Each number is 500 + 25 x the weight over its row's rms, rounded and kept within 0 to 999. Layers, rows and columns count from 0. Numbers have three digits each. The size before them is the row's rms in percent of the matrix's.

# gate: layer 8 MLP gate, 256x256, rms 0.117, rows 238-255, columns 192-255
# up: layer 8 MLP up, 256x256, rms 0.119, rows 238-255, columns 192-255
# down: layer 8 MLP down (transposed), 256x256, rms 0.163, rows 238-255, columns 192-255
gate238 105:515523472486503485513507486500477512503515459502467526488509527487489507471481461514481509456517506491504524469515471517501535525484526510476487529509477450472519524506503485525516526524571481
up238 106:534526452467520501482494497509478528486552504516487486522505515478496521465487514534532522462459520456508538509535475491536525507553528505457468505514472456520511474487547522532531530499543489
down238 101:472488465506502487507496512488478501476485500471512491506493499523513476435509519484469500504508505493525506510513492546498472508476502502514519516492530491524484492474539508568503529471518498
gate239 101:475498487487478508509516518499424459549473516508480523501528453520517465480502502465540459484469488476507471495474519480488484537502543481477475532493514504504488474486525485468557486477530492
up239 095:493544494471471471499506551513468515489439486465506501453516478499507487544494526501516456543476494483490488479546485500504497492482502480516493479543530496439493525475532473479503491509545477
down239 112:498478539504494502456519541478430488508435485533445528501523461503467474536490446496483466509486515506495494520501521502511497548495523511513449481503520502501497532484505505487563509477497485
gate240 100:514477506501462477475493526502473525479499523524527494447496493519539537496500513513514499506505478507551488482474494547514487474456530501504531491522452485496485474492479476544509481487483521
up240 099:544503506486555494514482431494557494480524473444495514485528518509495492523554476477470532523518467506480474511495477505472509480512495503530512509473501519533538526464493499486528492513498469
down240 095:471492515536469507483504480502481506526482487532488491461461468528474488559536545504550488480448531475470508475510468500484507511534487479493528505492526544480517482512484521519504484503540485
gate241 099:482502530557461476515464495520495500538511521475504513487500515474514477524466538485510467495546485496486475525514541501465513459520510539477491490442499577512508524455524533500457448515507499
up241 097:494495491507529424498506530533470495509486537497488515490558511488513494510490507417556472494478517515520526538514475520417538460464530509492506511461501536485493513454555515466502474491496516
down241 096:484531534514529532497533468452483543472532516523509488526468470472489523496527531487497539508531495471490496495504489523513496473473493483475536504493498520523487451485522463488497547469474495
gate242 104:451554514496528485512530554493544465453449482482529518483509493510507471523511489528501486468549492550506450502473478515513497518495527509474526546465512514504512435554509516464513522479502509
up242 105:527466529545491495505531473542495488486462515472515500461500495511478513524519531490456524546443468537491494531496513441502489476471487518498495466486516473516492511492520492539547470549542555
down242 098:535490486473545464463522482506489526502488432481505531553469487534501502510480484527467472496485459507547527473467492475473522526469480550469489495505493475487469481501481492451484472518482501
gate243 083:495486519525478485491467491481501516502527503502485443510473491503533460493486542475477495535499461497525474526504499519481492477528514475477515487475517507437498501480505456526523428464520568
up243 082:540519484489479530534488489540532426476526517507496526512484533500437523537500466508531498444508535482482520465498509456519502485476493497521524535528482473528501513503530537480498517522457498
down243 099:517508513447473478560508471542491486519486487502490522518494475529529477517456486509511487510487523544505501489474460494517521468501524490522514489491451527485480488527486545497502473517427503
gate244 061:469516483475520491486518528468527516535481501467503510493528516528509475508496485535486487501519482549500503503508499491453573486470487489477508517469479473521463516525500480491467473488485489
up244 066:520488524476517473481512451487488512522462489491548515487458493557504506510473495526528469495504495490479481484487476510486491513535509516483492455514462521545516455465523512464477513458492472
down244 107:483493471523531483514538544478533509519486495505485507504559501444503480498490508545496500495526470491496529490523531475496550506455506484510484525499496488510457520506480505481510493546506534
gate245 101:520500528513429523526534484485536511480488475533528521487461497494485471507492490527473517511500442506508478466543515473451501501471531489516493479484513524516506514532464483537507493445473453
up245 106:523463537483523477479502558500518468516482524447470494474501506485501490455484487487471517483504511479527515504483471530511501529500452533490512492484491512475492509491489499492550494563456550
down245 110:521498534511509525550470480570466493551489487466478424503476479481492504505497514489500492477509537475500526488501511569461447511538524499499492526477497487532521505519493495447507518535503477
gate246 106:488497485481550517462518550517495499511500488542510540497505507494522496481498514475485502474487495474501492473526488534490522497486474422476428517444516477490520498554517498494566542514539499
up246 106:468537519525467504484474467541535481473469475455517498492498483489459533462495532481536501500482480535526524530496543490513506487503545543445521491500450514494505486516523489510485538535477522
down246 100:473501530494478529475513542520485471498499498483470479564508523467499494515494541504506570481484517505536516539513525483445475485483480504493529494526493481516492514542518482510500512525463473
gate247 104:520514492489503501509511495464502458477501524480501514463485496469498466522516493478489525499498541575486506483483508487525479498533500535536495516512524512471527465518498511506512494491519530
up247 099:506499480433434490487501491513519484510505492517492473529499514516558514535497467520535482507527515424518521484500521531502492517492528478514527522512514477485498511484502455524487525493467486
down247 095:448486503482441507508491498510468498499472521531460515494481468513488550524490466514490543505420451506490481487489482507529533511453500475500530556487477446495462501540521562533503498506521508
gate248 086:478473503497496459447491530486553519512432523511533514531520519489513480499504493515519493490472500505477524506514506521498490412498502485463514488539498492453470511486503508514508483474535504
up248 084:485507503550473491532479501510509473507552504487505476472451480526465444546506519490508504541483503505474462528520495502484475518519502484525499488488461447496549497491443498524530501507487558
down248 097:506488488497546495476533528490510529473398505516499551501520558468534502502510503507483525478520469469497524494485555484551481474493490490485511465516530514481455509501519471484502513464550501
gate249 098:447499524434492487478464507536483513544506541527501560512535503515493515505444518514463497478481464532487544455509492468519486507452480484516490482502488478421520517488469508486498495496501523
up249 099:492523480486441532490458516493491509512503571528481499456525460511535484482495503498542508515515507507513482513520500525490472499470483525523495514474493491463461530471534483492520433511491492
down249 096:503474507485559496498486472503473477514474473522541497488492533491496479496518557486517510468521534532469531508520509487509493512562498544500470524519543452481504518513486468478490541533472494
gate250 096:525518481522523471516493535481489536515477524474502505473503483515504494506491542518501473490519571495495555539489479537485486488459503551483488512483477494504467500533506488497585461509491523
up250 090:515497563518468513497551511479502465449539482500506507502499488459470540538487504508449527511493473537489481499519515496510509516498519490473533479499474511496472501500508502479482528484511491
down250 097:500461527478503490513485529516509485485505495524501488483494501532473509533494547445488504482500551495482539509491480513516516466515503497508459518489559485529539498522517513485521513487485498
gate251 106:533469450521485492541530483495481511483548470508446511529494492518489490485493523544462529465485517551503500503533464510525489509481545445503492477507498510522453495528509502496477471488487509
up251 108:545472558510506473477455515561500474484467509536510518509490458460516504547527482506473513460525504494482468502449486540471503476508433493506473529501537523502486532482512459465482524506557487
down251 099:533493523500464536518512494504519483484530502511531522483514500475479526536484489513478524516488491508449486517514498524484498487462495499508483506488493470431555549482523507556471503517544490
gate252 099:488526534523527506498539497504431479492483521479511489478499455495446507511464482510511474517491506494529509512443482488492511522499466501456491506466496523458515455491481493531523504549537523
up252 098:501477488551477531504500543489484495534508521514518519515491502484506520507518484477451504499481508526528498521493536483553483484500526502490506491509532482529509474529476483521491496461512457
down252 100:509499533509522471496485489518482475478455503466510461473459455497505495524461495531506515476538559485482512477512500504487498549524459506519462514501473531509486508471495511457511518528514554
gate253 110:509483493478537492479498498482487465470480489504492506509511464503514545473509516485527488524477490517505480513498473434500495496496551473454533511480470495507474476513522537540513529499484466
up253 114:488575551482473557469493498498519485471509514533515475484515482521461539442476499480510521526482486498531534498519464512506531471488491539502464533527482510495488531438508505534426524499504511
down253 108:501580508518501523472477472507473482507484516532483522483467506494459481456466517470474520525527486452481519502506526561539503474496517513457427512505480537506482504515522540537485523488477492
gate254 087:540490483489489495484515506490479517530490470513542472530536548499469465494504471507465529487479489497505459448477532475477519507445478545513477547509484511467460504501529505518511513499549517
up254 087:484517515504504505475517487519490489493468552503492470533506537512490515500497455514449535527513453510501442489485503484522501497456538488479516501524518511492457517477548493505510512482470473
down254 094:521503459498500525482478516507455499498535453488516519467481533480516481485499506494485474497500492475512525498497539496478552514535432523492487529506466493550503529536509512451496474519543531
gate255 090:518499512501506485507511496507493498496483445504536491551505471515494532499509503528461508481530475474520529510471521495486458479469557503471508522515490481520483454481521501523528452518522498
up255 095:478487496497510484455494514482485532496473527498477464495507556517525485518503486484522452507487503527479471456540496509471530492522517512516505488525496506549461534479533459466507486503544485
down255 100:497535485512479504495516453482515530502497550516534556473500483471493508473534476526513486518492516480482492475521523499495480483540471494513471499513486494504538513516479492512476535491483525